config = dict(
    n_layer=11,
    d_model=192,
    n_head=6,
    n_kv_head=6,
    head_dim=32,
    d_mlp=768,
    vocab_size=2859,
    activation='squared_relu',
    norm='layernorm',
    norm_place='pre',
    norm_eps=1e-05,
    positions='rope',
    rope_base=8010.0,
    rope_fraction=0.5,
    qk_norm=True,
    attn_scale=0.196,
    bias='none',
    tie_embeddings=False,
    parallel_block=False,
    init='trunc',
    init_std_qkv=0.0333,
    init_std_o=0.0,
    init_std_up=0.0333,
    init_std_down=0.0,
    optimizer='muon_variant',
    lr=0.0126,
    beta1=0.9,
    weight_decay=0.031,
    lr_head=0.00405,
    grad_clip=2.0,
    warmup_steps=0,
    schedule='wsd',
    decay_fraction=0.745,
    decay_shape='sqrt',
    final_lr_fraction=0.0,
    batch_tokens=32768,
    seq_len=256,
    doc_mask=True,
    train_tokens=138000000,
    steps=4212,
    dataset='wikipedia_en',
)
Each number is 50 + 12 x the weight over its row's rms, rounded and kept within 0 to 99. Layers, rows and columns count from 0. The size before them is the row's rms in percent of the matrix's.

# up: layer 3 MLP up, 768x192, rms 0.141, rows 83-151, columns 48-95
# down: layer 3 MLP down (transposed), 768x192, rms 0.0687, rows 83-151, columns 48-95
up83 101:48 77 32 33 44 54 63 36 58 49 53 32 46 51 53 59 50 46 34 51 22 23 37 81 72 49 51 56 21 72 34 68 54 52 33 66 36 48 44 54 49 38 57 51 54 57 58 47
down83 103:65 40 40 55 26 42 41 62 40 42 31 56 43 49 38 60 47 52 52 44 45 26 58 58 32 52 57 75 59 57 61 33 59 66 48 73 37 73 53 28 68 51 48 63 38 50 61 37
up84 098:50 48 50 25 38 49 52 51 47 45 48 35 43 53 42 57 33 46 46 54 46 46 49 35 22 41 43 32 52 39 76 61 41 50 45 58 55 57 51 69 59 59 57 35 58 50 54 48
down84 095:74 64 56 25 42 57 55 50 48 69 62 46 59 37 51 62 41 63 43 30 43 43 56 50 58 55 58 45 51 43 31 71 64 75 46 64 64 59 59 37 61 48 45 45 24 37 38 49
up85 109:53 38 55 55 56 43 43 51 30 38 49 23 40 63 31 53 29 69 42 28 51 56 27 52 40 44 64 45 35 71 62 55 42 43 53 43 50 56 50 45 46 38 35 81 43 63 39 51
down85 106:45 58 21 25 52 36 54 54 58 38 40 73 56 37 59 59 53 62 61 52 72 53 46 55 77 33 57 53 45 31 41 60 55 69 64 42 35 52 61 46 36 54 42 43 48 44 47 70
up86 103:74 58 44 65 49 36 47 76 40 42 36 39 50 34 53 52 52 45 58 44 51 49 33 72 31 37 49 53 40 58 38 29 47 58 48 54 60 35 30 50 65 57 26 55 47 41 65 41
down86 102:30 46 40 47 30 31 38 31 40 60 53 74 48 39 60 75 56 60 50 70 51 59 60 34 64 47 70 56 48 67 56 52 40 35 43 51 50 27 68 41 73 39 51 50 44 46 69 36
up87 093:55 53 48 68 71 30 23 61 43 51 30 57 35 68 56 66 66 52 40 59 43 57 62 52 47 64 38 36 54 67 47 58 54 47 50 44 31 47 56 43 68 65 65 29 47 65 50 54
down87 098:52 62 63 43 65 39 47 54 14 40 76 39 55 37 36 61 44 45 66 26 71 43 40 29 44 41 41 66 39 47 48 74 39 65 55 48 57 40 52 44 12 36 54 38 53 57 27 56
up88 092:52 43 55 61 50 69 56 54 67 46 33 52 47 44 54 50 62 72 48 46 75 54 43 55 40 66 40 61 70 53 45 49 55 41 40 43 40 55 17 54 54 39 44 82 43 46 60 60
down88 098:45 44 40 46 71 50 54 45 41 59 57 52 64 54 69 45 64 79 50 47 38 68 61 31 52 53 45 64 46 54 60 38 62 46 51 36 32 51 58 37 60 45 41 52 25 67 51 60
up89 096:49 38 45 54 58 55 39 47 49 47 58 52 46 49 55 45 55 56 50 61 44 42 45 33 42 73 52 37 45 43 54 42 56 46 54 65 53 55 54 58 33 31 45 64 40 21 62 31
down89 100:53 58 52 55 41 51 70 55 45 62 53 71 37 47 33 60 34 70 49 53 39 45 71 56 28 46 40 71 38 65 37 56 43 59 56 51 30 49 43 42 26 47 52 41 48 27 37 56
up90 105:66 43 56 54 60 54 50 29 49 46 52 40 54 48 26 47 52 72 37 37 32 45 46 20 43 54 49 45 51 55 61 54 44 42 47 45 60 52 50 55 41 39 24 62 36 61 55 52
down90 093:37 50 40 62 36 50 49 30 55 61 37 29 67 62 42 51 48 40 66 67 46 56 42 39 44 39 53 50 52 54 45 60 45 51 57 44 49 53 40 23 67 55 35 44 55 39 26 44
up91 090:64 40 63 51 43 42 68 52 51 52 27 49 49 53 57 48 61 43 53 60 41 64 54 53 57 39 27 57 58 39 35 50 51 38 54 45 48 47 73 65 64 41 54 66 66 53 53 46
down91 093:46 55 29 69 37 53 40 46 74 63 68 65 50 50 21 48 50 59 51 47 34 48 53 50 64 43 48 48 39 51 52 66 47 78 52 52 49 49 19 47 43 38 37 47 65 63 48 47
up92 108:57 74 65 40 53 38 52 39 37 48 39 50 52 52 41 50 10 47 41 40 64 55 45 49 59 38 64 56 63 64 36 64 42 72 66 48 63 55 44 61 42 62 57 57 32 49 60 55
down92 105:47 46 55 49 37 49 76 34 38 77 69 57 53 51 44 56 48 65 76 48 44 68 53 31 29 26 28 58 56 78 33 74 43 37 41 72 58 43 32 37 53 53 51 35 37 39 49 55
up93 100:48 70 41 74 46 49 63 53 56 41 58 51 54 54 54 62 65 49 69 38 71 38 48 27 74 52 32 31 50 49 80 63 40 53 62 40 59 51 49 33 47 46 67 62 56 57 38 56
down93 097:45 81 32 82 57 44 65 58 51 50 52 36 48 32 57 33 52 65 56 44 49 52 51 56 53 56 27 44 31 54 61 61 78 48 41 45 54 34 53 35 69 54 48 55 64 64 57 42
up94 106:44 49 47 56 50 56 31 69 69 50 45 29 33 52 46 61 30 45 56 52 40 67 39 55 58 58 55 39 32 39 44 56 36 54 40 39 65 47 52 39 50 47 57 51 40 41 49 50
down94 101:72 33 68 52 25 58 58 71 59 49 32 62 31 53 39 59 40 49 48 57 58 57 61 41 60 49 35 50 50 44 61 51 59 61 76 49 37 64 51 45 53 56 51 39 50 46 45 55
up95 099:49 60 25 41 70 47 38 54 47 31 44 43 52 53 44 53 29 63 46 56 58 42 61 53 63 33 52 80 37 41 77 49 41 50 54 67 54 65 56 59 32 70 56 71 80 47 34 23
down95 107:52 43 59 72 61 64 69 52 38 56 46 39 44 57 67 35 57 59 50 77 63 61 43 63 51 46 59 43 43 56 66 21 39 48 61 54 53 59 36 75 27 52 57 53 35 55 36 40
up96 098:51 47 57 73 61 31 63 43 44 33 49 47 56 56 63 65 44 50 59 43 48 47 49 58 65 33 46 43 54 41 49 61 69 54 42 39 47 41 48 36 51 47 46 47 57 69 55 84
down96 102:51 51 64 27 27 35 43 74 40 42 45 36 44 63 56 35 53 21 48 31 74 53 56 48 46 57 69 48 44 35 59 64 54 63 36 69 43 43 51 54 44 69 41 43 36 54 41 52
up97 098:40 57 83 69 45 58 52 53 63 62 55 49 57 48 55 52 40 74 70 49 61 65 35 58 42 47 46 42 45 70 69 49 73 44 75 58 45 43 39 55 45 35 57 52 56 52 35 42
down97 103:53 60 37 74 70 32 33 48 58 43 39 31 56 51 59 49 30 50 42 26 38 39 61 63 62 48 28 75 69 71 39 56 48 34 37 57 68 50 71 61 43 39 53 67 52 54 51 44
up98 096:65 40 50 49 58 59 72 47 11 28 51 29 40 25 42 81 49 32 47 59 67 51 62 46 53 48 64 45 64 51 66 39 29 66 59 45 44 42 60 51 46 45 62 44 65 46 61 38
down98 095:53 54 31 50 45 62 51 51 32 47 42 62 55 60 43 84 51 60 36 43 58 39 44 50 41 54 85 65 39 73 45 62 57 36 63 49 54 50 52 44 45 47 33 35 39 52 58 54
up99 102:55 64 74 35 41 61 50 48 28 36 57 39 47 65 44 46 51 71 34 27 70 45 50 37 51 24 40 76 59 54 37 65 56 59 57 46 43 52 34 44 53 33 58 41 34 60 45 52
down99 103:52 62 57 53 38 59 62 63 53 24 43 38 57 38 54 48 30 56 50 54 34 42 64 64 54 48 55 53 57 59 39 52 66 71 62 45 50 28 35 52 58 43 46 58 59 49 35 58
up100 104:46 44 39 57 84 73 33 63 35 50 44 57 63 59 31 57 36 75 54 70 42 42 46 69 67 54 28 53 64 29 35 47 64 36 41 46 46 47 32 50 44 78 40 45 40 48 41 41
down100 109:43 38 47 67 48 59 47 55 53 34 50 43 30 61 65 36 61 54 51 37 62 48 46 74 73 68 47 78 52 51 43 39 67 63 58 46 44 41 24 58 51 58 69 65 70 47 67 47
up101 104:47 49 52 46 62 73 30 56 80 47 37 39 39 32 41 55 52 42 59 57 53 52 61 64 58 48 43 41 41 43 57 58 68 39 32 49 60 43 68 40 60 29 51 60 32 35 28 68
down101 104:55 54 52 36 59 30 61 32 58 37 63 50 37 45 46 46 29 62 45 72 55 38 58 37 49 49 42 41 64 28 57 53 61 32 56 49 41 45 56 73 45 67 79 73 59 66 28 75
up102 104:57 46 69 63 61 69 65 52 62 43 46 58 52 44 41 47 45 48 37 61 43 32 56 50 59 30 37 28 86 40 39 55 66 42 44 53 75 57 40 46 56 58 52 60 55 76 55 49
down102 105:57 43 41 54 48 55 70 63 55 57 64 61 53 31 47 42 35 50 64 55 67 45 65 35 58 59 62 57 55 26 65 44 36 36 58 50 59 61 42 55 47 42 50 56 58 88 58 33
up103 091:38 53 47 55 19 32 57 44 41 48 57 51 65 48 48 38 57 49 61 42 52 35 47 32 57 54 75 47 34 51 44 64 45 64 58 39 58 36 61 56 62 51 45 50 49 57 61 60
down103 091:58 28 64 57 44 23 47 51 53 63 60 39 55 51 35 59 52 73 43 50 53 51 48 28 37 41 60 62 34 34 32 65 53 46 32 59 51 63 47 63 75 42 56 59 37 51 56 50
up104 082:64 59 48 63 38 48 61 58 60 46 36 50 50 34 43 64 59 42 60 37 70 68 41 46 38 46 74 56 64 57 44 64 78 63 33 43 40 48 44 48 30 53 36 50 52 37 51 60
down104 088:30 62 56 72 52 57 44 73 63 34 46 49 37 50 64 65 57 41 44 36 44 67 39 27 51 39 73 41 50 53 25 62 65 58 58 53 46 30 32 54 51 40 40 49 43 56 63 63
up105 105:73 22 62 54 63 25 59 65 39 55 61 48 50 65 27 52 65 31 40 70 31 48 54 66 47 57 55 30 73 41 45 46 57 30 41 39 59 54 84 54 36 45 48 58 49 64 50 38
down105 107:60 25 55 65 23 49 39 55 41 63 54 65 64 58 52 54 57 39 68 60 52 60 61 51 55 44 53 42 61 40 46 68 52 47 45 67 51 60 54 46 41 42 60 57 41 51 52 44
up106 090:47 66 63 72 44 74 41 27 38 67 44 62 71 58 64 37 45 81 37 54 42 41 71 76 41 44 51 50 37 53 50 32 46 58 53 41 52 62 72 35 27 70 35 73 36 63 55 80
down106 088:54 53 33 60 72 65 45 57 47 57 44 61 47 66 53 34 42 36 39 45 53 57 85 47 35 51 45 42 49 49 40 66 66 76 46 55 52 46 39 46 41 57 30 47 46 46 34 80
up107 091:32 67 53 37 65 41 62 38 74 57 60 54 58 55 37 51 55 54 62 50 44 43 58 56 39 56 41 41 44 35 49 46 43 40 47 37 56 62 57 56 74 50 38 54 57 55 39 50
down107 101:55 31 64 35 47 67 37 71 23 43 49 44 40 61 19 48 28 48 42 67 32 47 61 53 36 44 66 39 47 36 58 66 64 81 69 61 33 50 69 59 50 60 53 28 62 53 46 54
up108 102:38 43 42 63 31 35 54 48 59 43 54 41 51 35 43 47 63 49 41 74 44 36 48 24 56 52 63 41 54 48 58 72 47 46 46 49 60 39 70 60 59 59 50 41 43 67 19 47
down108 097:41 52 45 70 31 44 38 46 45 48 40 28 42 80 45 63 50 75 59 63 38 40 57 33 32 31 54 43 49 68 29 67 56 58 69 55 63 84 48 51 46 56 65 69 54 35 39 71
up109 100:60 59 56 44 54 57 56 46 52 33 49 50 59 33 47 37 22 33 62 56 62 51 59 49 44 30 57 55 41 43 48 42 62 79 35 58 50 58 34 68 36 45 45 42 41 54 45 50
down109 100:24 39 68 57 43 45 61 67 52 34 35 59 44 28 75 45 42 30 45 61 52 36 57 53 63 41 60 33 56 51 43 53 48 34 47 57 60 51 41 51 39 44 53 39 59 31 39 56
up110 102:41 48 47 57 66 58 43 57 55 50 39 58 39 62 23 59 43 72 53 46 57 47 55 59 45 45 52 39 41 52 37 24 55 47 49 42 53 62 52 56 31 49 35 48 48 47 51 56
down110 104:52 47 45 50 68 58 59 58 64 43 68 48 46 57 40 61 43 59 69 60 16 65 47 54 35 33 48 27 57 32 41 48 50 47 65 76 54 53 35 31 52 53 38 46 64 44 38 49
up111 097:68 42 44 44 65 47 64 54 36 52 65 38 50 35 40 47 69 50 46 46 55 59 43 64 54 56 37 47 51 59 43 31 78 43 39 59 64 46 41 35 24 48 38 34 51 50 78 52
down111 103:46 34 49 57 39 35 67 39 59 40 58 74 32 53 39 45 43 71 47 63 54 66 42 44 51 63 49 47 75 37 58 36 50 52 45 58 44 18 51 47 43 38 49 59 49 34 60 59
up112 102:55 59 57 29 51 32 26 55 31 47 51 39 54 43 43 48 47 80 54 63 58 42 64 22 47 77 49 69 67 38 53 53 48 42 58 38 63 45 70 62 58 52 45 40 64 18 48 51
down112 100:42 53 69 56 69 30 59 57 43 66 62 37 48 52 44 65 48 42 61 48 62 30 40 46 26 79 61 59 74 47 52 43 50 53 44 65 57 51 48 71 45 55 50 44 43 56 54 37
up113 109:68 41 28 60 54 52 64 42 57 49 31 47 71 48 63 52 59 40 44 16 45 66 26 56 58 27 52 50 40 27 31 49 69 63 42 50 47 59 79 47 26 30 74 68 43 43 39 58
down113 107:60 54 57 46 36 47 69 25 54 27 36 68 50 39 50 38 55 42 52 57 52 35 50 48 46 56 70 35 59 56 52 38 39 61 51 70 44 57 42 79 42 58 76 55 53 65 45 44
up114 106:45 61 61 63 55 60 52 44 74 66 37 43 46 52 63 46 37 38 45 68 52 51 45 38 53 48 47 40 47 67 57 73 40 61 57 46 36 52 45 72 63 54 43 53 32 67 43 43
down114 095:56 85 54 64 38 46 49 76 55 46 33 48 52 58 67 57 31 51 59 34 62 52 33 33 64 53 55 54 51 55 42 61 38 34 46 67 35 62 48 59 31 44 42 57 23 61 57 32
up115 099:36 59 41 43 23 59 47 36 47 45 53 50 61 41 41 51 66 48 59 54 69 55 71 33 39 48 52 78 49 53 46 47 50 46 58 57 64 52 35 78 51 44 53 31 41 47 47 40
down115 091:43 67 52 59 38 51 67 64 43 74 60 68 63 62 37 54 59 36 36 51 64 50 66 46 56 54 24 53 65 40 34 52 37 41 48 63 47 28 30 49 50 45 52 47 34 51 58 52
up116 102:30 55 57 13 49 22 56 64 29 36 63 39 34 60 46 69 45 37 53 61 69 57 37 51 47 36 42 45 51 53 42 79 58 45 39 47 37 46 25 50 55 44 43 59 25 62 42 51
down116 104:60 59 56 43 55 51 63 42 18 52 43 36 47 74 61 56 38 55 60 51 41 58 52 46 52 69 34 37 55 31 57 49 47 40 60 39 44 68 45 30 54 60 49 50 46 53 22 41
up117 093:52 34 28 38 52 58 47 69 60 39 57 51 51 56 24 58 56 45 32 49 22 52 47 62 51 61 47 62 43 41 45 29 45 43 55 33 39 41 44 49 33 59 53 69 63 26 67 56
down117 101:51 44 50 41 61 50 42 60 39 22 61 46 43 45 47 69 49 49 53 33 55 69 58 38 75 36 62 37 40 30 41 50 51 43 63 33 54 42 42 67 55 58 39 61 62 41 55 42
up118 111:44 55 66 51 65 36 42 62 55 54 42 31 38 49 52 27 47 51 45 44 63 48 48 40 56 54 45 62 72 68 24 55 39 54 35 36 28 63 44 62 59 40 44 67 47 46 65 33
down118 110:27 62 34 68 58 08 40 54 41 63 63 55 55 41 43 39 55 62 53 64 27 59 66 30 45 40 34 59 49 46 60 37 65 45 47 46 62 45 51 45 51 60 20 54 65 44 52 53
up119 098:40 51 69 44 51 63 58 41 59 42 36 30 42 33 71 55 40 68 57 50 51 85 70 61 41 56 49 52 51 51 43 67 54 67 42 54 53 54 34 65 56 47 41 53 65 56 33 33
down119 099:56 46 35 33 54 49 46 59 39 57 50 52 57 43 61 22 34 55 49 63 77 48 27 66 60 35 60 45 55 41 40 65 55 58 66 43 41 66 49 48 42 49 67 48 52 44 33 39
up120 098:48 55 64 46 53 63 62 58 59 33 43 48 42 56 57 48 47 44 62 48 68 55 37 55 51 54 48 43 45 45 39 61 75 40 54 55 41 41 76 50 46 64 30 60 50 48 45 59
down120 100:45 55 42 76 70 52 33 67 41 35 55 62 52 62 47 82 28 47 36 54 35 19 59 58 65 38 57 33 53 52 42 46 69 58 42 47 49 43 39 51 44 54 64 46 53 50 41 40
up121 111:36 49 61 57 71 46 43 40 52 38 72 51 49 62 28 51 59 64 70 60 53 33 54 24 61 24 35 30 49 61 75 51 54 52 61 47 36 53 51 60 49 57 58 44 50 59 38 63
down121 106:72 52 14 60 62 63 18 74 58 39 42 67 41 46 68 38 47 56 49 59 42 47 52 58 69 50 64 50 33 50 36 55 48 35 51 47 37 58 56 37 60 40 42 59 51 59 38 76
up122 103:49 36 34 35 76 60 46 63 51 48 27 64 40 54 65 28 33 46 61 60 54 38 69 53 45 46 76 45 54 53 48 58 40 46 33 50 64 40 42 45 38 58 73 45 27 46 55 49
down122 100:53 45 58 40 37 60 43 56 59 47 53 53 39 54 35 76 25 46 72 58 58 56 77 30 45 27 61 51 43 31 81 40 46 61 32 64 50 71 55 41 53 46 47 56 70 50 65 31
up123 099:29 56 62 45 37 39 59 58 37 41 59 46 43 68 57 46 39 51 58 61 62 51 43 51 29 42 59 75 45 51 58 56 50 45 50 38 41 62 65 62 49 52 53 45 48 59 57 48
down123 101:35 53 48 50 35 33 54 65 62 60 41 56 56 51 42 62 43 47 56 55 46 76 50 46 55 43 57 44 39 55 42 47 60 62 38 43 17 59 41 47 50 40 39 54 57 49 53 54
up124 101:47 64 57 61 47 56 48 46 47 42 63 46 50 62 51 38 37 47 47 58 54 54 24 37 65 64 66 55 57 51 72 29 64 32 55 52 42 21 57 37 47 56 42 61 48 29 42 50
down124 107:50 58 63 48 51 39 62 39 35 32 38 30 30 55 42 54 55 54 46 25 48 65 55 40 37 82 51 64 43 30 44 51 50 74 40 62 54 45 39 71 59 36 49 61 39 40 51 82
up125 100:40 43 54 27 52 58 49 44 39 50 75 64 55 52 21 53 61 55 70 50 48 53 32 29 56 35 48 36 45 52 39 61 76 49 68 43 55 55 62 47 46 53 30 50 47 47 30 59
down125 105:63 68 45 35 48 41 60 41 46 55 58 59 63 33 45 57 65 43 17 41 37 59 45 32 64 51 53 43 66 32 46 49 56 59 69 51 61 68 47 52 45 41 42 49 42 33 43 65
up126 097:70 39 57 67 66 59 54 43 58 48 56 47 36 39 52 53 56 38 54 32 51 52 48 63 56 31 52 68 67 43 46 77 64 51 49 31 63 41 53 21 39 57 30 53 61 41 37 52
down126 097:47 41 36 64 31 60 45 59 29 48 59 63 31 45 62 63 32 27 40 51 67 43 42 56 36 57 41 51 48 54 64 35 61 54 33 54 50 33 49 53 55 44 52 59 42 41 60 27
up127 108:63 65 66 65 62 64 49 46 47 59 62 46 32 69 62 45 50 21 51 33 48 76 32 56 32 75 65 57 33 46 46 31 59 61 42 48 29 47 52 48 49 42 34 52 61 50 32 56
down127 103:63 39 40 59 39 72 65 64 49 54 43 42 62 77 33 58 63 62 46 61 75 74 49 64 62 60 45 40 41 40 45 63 42 47 52 40 63 57 41 49 46 49 55 62 48 36 60 43
up128 089:57 77 67 38 63 52 40 65 32 43 64 49 23 38 54 42 57 48 45 49 41 68 44 69 78 72 34 28 46 56 64 54 66 39 56 39 47 51 53 42 66 56 64 35 31 20 65 57
down128 096:75 65 69 64 42 35 42 51 55 41 42 68 53 52 39 58 37 32 58 48 51 40 57 39 40 66 60 41 49 74 67 34 58 64 41 47 37 42 41 39 35 34 47 51 38 57 84 44
up129 099:38 61 55 35 67 54 57 63 65 46 44 52 50 33 53 40 47 58 28 68 56 52 57 65 38 49 54 52 31 50 63 61 57 50 50 45 36 43 32 72 47 66 45 53 52 48 45 70
down129 103:49 50 57 60 57 55 74 35 60 41 30 46 55 39 35 57 50 35 44 61 25 62 37 44 25 41 53 53 47 52 44 68 66 58 47 46 54 63 52 49 59 69 49 54 56 35 64 37
up130 096:38 53 34 33 49 53 58 47 38 62 52 64 44 35 54 36 41 61 53 48 36 62 34 33 39 38 44 50 50 47 58 32 43 09 55 39 35 50 35 64 64 40 47 68 55 65 42 56
down130 096:57 56 57 75 38 48 46 54 48 56 50 49 61 45 47 40 57 35 50 53 61 18 64 62 57 52 65 44 37 59 28 36 44 51 40 55 70 32 53 51 61 56 40 58 50 37 60 39
up131 103:45 56 43 62 52 48 46 49 35 38 44 53 41 31 40 54 42 51 62 51 60 61 28 26 40 42 34 66 41 46 34 44 43 50 42 42 58 64 67 32 36 45 48 56 52 45 29 78
down131 099:63 58 27 55 61 47 47 52 60 60 45 78 56 63 48 46 52 54 45 39 66 42 35 35 44 46 44 65 56 51 36 49 54 28 62 47 34 55 51 25 43 49 35 29 54 52 59 64
up132 097:52 54 51 48 52 47 67 45 52 50 49 48 41 47 35 42 27 41 60 51 52 35 47 51 47 59 41 43 53 55 37 41 57 31 50 46 47 37 79 52 54 57 43 32 57 78 48 52
down132 092:42 39 61 54 51 58 55 33 42 60 38 28 43 65 14 64 44 30 54 28 73 43 65 30 45 61 29 63 50 63 51 34 73 47 52 73 52 50 43 64 70 53 50 44 39 50 72 51
up133 096:49 59 41 45 68 54 43 41 59 53 47 70 32 48 58 55 42 62 56 32 33 62 60 65 50 49 36 59 52 56 52 50 56 57 54 57 22 39 36 49 41 73 45 51 57 53 44 52
down133 098:40 72 57 22 66 40 60 40 47 66 23 56 45 52 54 55 43 59 73 59 43 47 57 55 55 47 65 64 33 57 48 39 52 32 75 60 48 46 54 47 40 48 50 48 41 44 61 55
up134 103:63 26 73 38 53 33 52 38 61 55 34 61 47 62 79 43 49 52 42 59 55 44 42 58 22 46 61 40 58 51 61 46 46 57 57 38 46 35 47 48 38 43 49 52 44 70 37 58
down134 103:45 37 57 41 60 24 65 64 60 61 41 53 46 63 71 57 58 45 73 49 33 46 73 52 54 55 51 49 39 39 56 65 50 59 46 33 47 51 48 33 51 52 40 66 33 76 41 50
up135 092:45 44 67 34 68 65 35 47 16 42 58 49 51 21 52 45 45 55 49 36 46 21 39 44 46 43 47 49 56 65 58 56 58 42 41 53 44 63 58 33 50 47 31 35 74 43 50 58
down135 097:77 24 43 53 44 50 56 58 42 59 36 44 58 32 55 44 40 54 60 31 60 24 33 35 43 59 41 55 49 52 52 56 55 41 37 56 47 64 65 60 54 52 42 45 56 45 60 55
up136 099:65 69 56 39 56 50 47 59 64 48 34 59 48 27 36 46 52 39 61 39 52 34 39 59 25 32 36 54 65 48 68 51 33 63 56 79 42 62 55 65 46 49 47 67 46 50 28 60
down136 101:36 39 55 61 62 42 37 39 36 25 47 70 52 50 52 52 44 60 42 28 52 30 59 13 79 48 69 62 55 54 47 43 55 54 57 63 61 48 40 42 41 44 48 35 55 57 48 63
up137 107:37 54 52 36 47 42 51 53 30 29 67 55 54 61 52 39 67 67 46 44 48 79 62 63 36 54 73 40 38 42 32 33 34 30 56 52 68 77 52 41 58 50 58 40 54 34 52 57
down137 107:49 49 30 65 57 49 47 52 50 45 59 51 77 57 48 35 52 54 56 50 33 33 52 61 47 55 43 36 31 42 40 51 46 53 63 38 60 46 48 55 36 35 59 76 39 40 42 43
up138 088:63 61 32 66 41 52 34 48 37 71 49 48 27 62 66 56 63 46 51 47 53 42 55 53 68 39 41 45 41 36 43 60 56 62 37 28 43 42 51 43 18 55 43 18 39 45 41 43
down138 093:46 36 40 68 36 70 27 44 62 72 45 63 47 39 50 33 40 40 31 68 60 42 62 63 68 24 50 50 50 71 49 53 47 16 50 45 30 63 50 19 56 70 59 59 45 63 67 25
up139 111:40 73 54 49 69 62 62 42 67 50 67 44 66 41 73 48 42 40 54 67 32 57 44 19 35 40 67 27 41 78 44 47 48 68 43 54 47 36 57 60 43 54 59 63 54 41 57 59
down139 105:50 61 56 54 59 38 70 39 62 56 37 50 59 51 56 29 58 43 61 54 45 40 43 52 47 61 46 39 56 58 62 49 49 47 49 35 41 48 55 58 48 51 70 40 58 65 43 58
up140 094:58 46 53 44 59 47 46 30 61 52 59 66 43 54 60 59 51 33 42 79 41 49 56 37 62 28 56 51 41 64 42 56 50 42 29 62 67 49 47 63 61 37 33 57 36 49 49 54
down140 098:46 43 21 47 56 48 65 38 30 57 48 57 30 49 61 46 35 60 31 48 47 33 31 33 55 52 60 65 25 73 65 69 50 57 53 55 43 27 33 58 47 40 41 46 38 66 63 32
up141 100:63 45 46 33 39 48 43 36 44 39 31 56 70 44 39 55 38 60 55 56 60 51 56 64 49 51 51 48 56 35 39 61 50 62 55 54 55 64 57 36 20 52 37 54 51 57 49 56
down141 095:62 44 39 66 37 59 35 71 59 60 50 44 37 43 71 36 62 57 44 58 43 75 40 69 58 40 36 47 61 37 64 51 25 60 46 37 50 30 33 62 47 65 44 54 37 36 43 59
up142 096:60 67 51 59 49 45 49 59 33 66 50 61 45 65 38 47 60 44 50 49 31 49 42 64 59 50 44 50 63 48 69 33 56 31 35 63 51 19 57 50 66 49 76 52 42 38 53 60
down142 097:59 48 49 53 39 46 45 48 43 47 26 52 45 71 50 81 43 42 49 51 68 45 44 45 47 45 61 43 48 37 43 43 32 44 52 43 39 60 28 36 66 78 47 47 42 51 47 49
up143 106:57 35 43 25 31 32 66 32 65 56 42 46 47 25 64 57 35 64 44 54 71 55 42 56 55 32 79 65 60 43 67 45 43 36 41 63 47 30 38 72 57 39 56 39 34 33 47 51
down143 106:32 76 49 44 55 45 43 58 50 47 56 47 65 39 24 62 46 52 52 51 52 67 44 44 39 55 44 55 55 45 46 55 42 55 68 47 57 45 59 28 51 56 36 35 40 38 74 61
up144 112:43 75 56 28 64 68 59 29 62 46 37 59 80 52 47 32 62 61 58 29 55 38 59 56 66 35 38 52 50 54 44 61 57 53 49 50 35 39 44 42 62 52 53 65 51 69 27 47
down144 110:54 57 43 30 63 53 45 51 69 47 35 32 60 75 54 40 55 64 55 41 41 52 64 24 72 55 49 44 45 64 56 41 57 52 42 43 49 38 52 37 66 19 51 69 52 64 37 56
up145 101:63 44 40 20 39 52 75 64 46 70 51 66 50 17 30 51 54 35 67 84 47 54 50 47 44 24 50 61 54 42 45 49 60 33 46 44 46 46 56 53 51 56 61 48 40 35 47 55
down145 106:66 51 29 52 50 41 40 27 32 55 38 32 40 33 34 43 44 49 55 56 65 87 51 34 53 67 37 66 58 53 52 58 61 48 44 71 49 34 44 48 55 67 38 48 67 37 55 50
up146 100:56 75 65 27 49 48 71 59 36 43 48 40 39 49 56 49 33 52 40 61 25 43 73 34 63 58 40 58 26 46 39 43 40 34 57 51 33 55 69 45 48 62 32 54 57 38 44 62
down146 098:36 55 51 60 51 70 44 38 48 56 43 54 62 54 55 44 52 33 45 64 62 54 61 48 51 38 37 58 60 43 44 57 73 42 45 63 54 61 66 39 59 50 40 34 51 66 53 59
up147 093:58 46 64 43 52 51 66 56 54 52 31 50 45 70 51 45 56 45 57 52 39 53 66 48 47 70 23 84 73 52 33 54 40 70 57 64 56 42 70 44 56 65 53 61 50 47 63 38
down147 097:45 54 52 65 46 50 56 66 29 40 55 38 35 29 49 39 42 41 34 57 40 51 64 27 48 49 42 39 46 70 36 61 65 66 49 33 41 42 22 71 54 40 38 60 30 67 33 41
up148 101:44 49 71 36 38 50 43 44 27 47 57 44 32 43 58 38 52 55 50 46 61 37 46 34 39 86 58 49 62 79 65 40 30 43 42 41 57 65 53 72 52 53 56 76 50 62 69 54
down148 101:36 42 50 49 57 47 44 52 63 69 43 35 46 49 50 51 62 31 28 35 51 40 48 54 63 46 22 35 46 39 31 53 68 35 50 57 64 56 47 39 36 63 61 54 39 40 47 23
up149 102:51 57 45 50 58 52 52 62 57 58 61 42 38 52 71 76 49 50 61 58 46 46 51 55 45 62 59 50 37 58 50 60 36 65 44 45 58 46 44 33 55 67 42 50 41 46 52 59
down149 100:36 66 49 36 59 49 59 31 24 46 49 56 70 20 49 31 53 38 63 68 49 59 83 55 45 67 53 49 34 69 50 61 53 62 62 63 41 65 52 39 44 80 40 49 52 68 59 33
up150 100:48 67 43 64 55 84 54 48 51 62 43 60 59 54 44 29 50 57 66 38 46 59 62 49 43 48 35 49 64 40 43 55 40 53 59 54 51 36 55 35 43 65 26 55 76 64 31 45
down150 094:36 68 51 52 47 46 31 49 54 82 59 48 66 67 48 61 54 44 60 54 53 65 72 42 33 22 48 41 66 51 60 48 40 23 51 56 67 44 54 45 67 57 34 54 59 56 57 43
up151 100:78 66 39 45 52 42 71 58 30 46 49 64 59 55 32 48 53 45 44 48 49 53 39 59 54 47 46 38 46 38 38 48 41 53 64 31 62 58 37 40 52 60 39 50 65 40 52 47
down151 095:58 48 55 69 54 37 42 69 42 33 66 49 49 35 65 43 56 50 53 45 60 34 47 52 35 48 45 58 39 62 54 33 34 45 83 54 55 48 65 30 72 59 52 54 67 46 74 26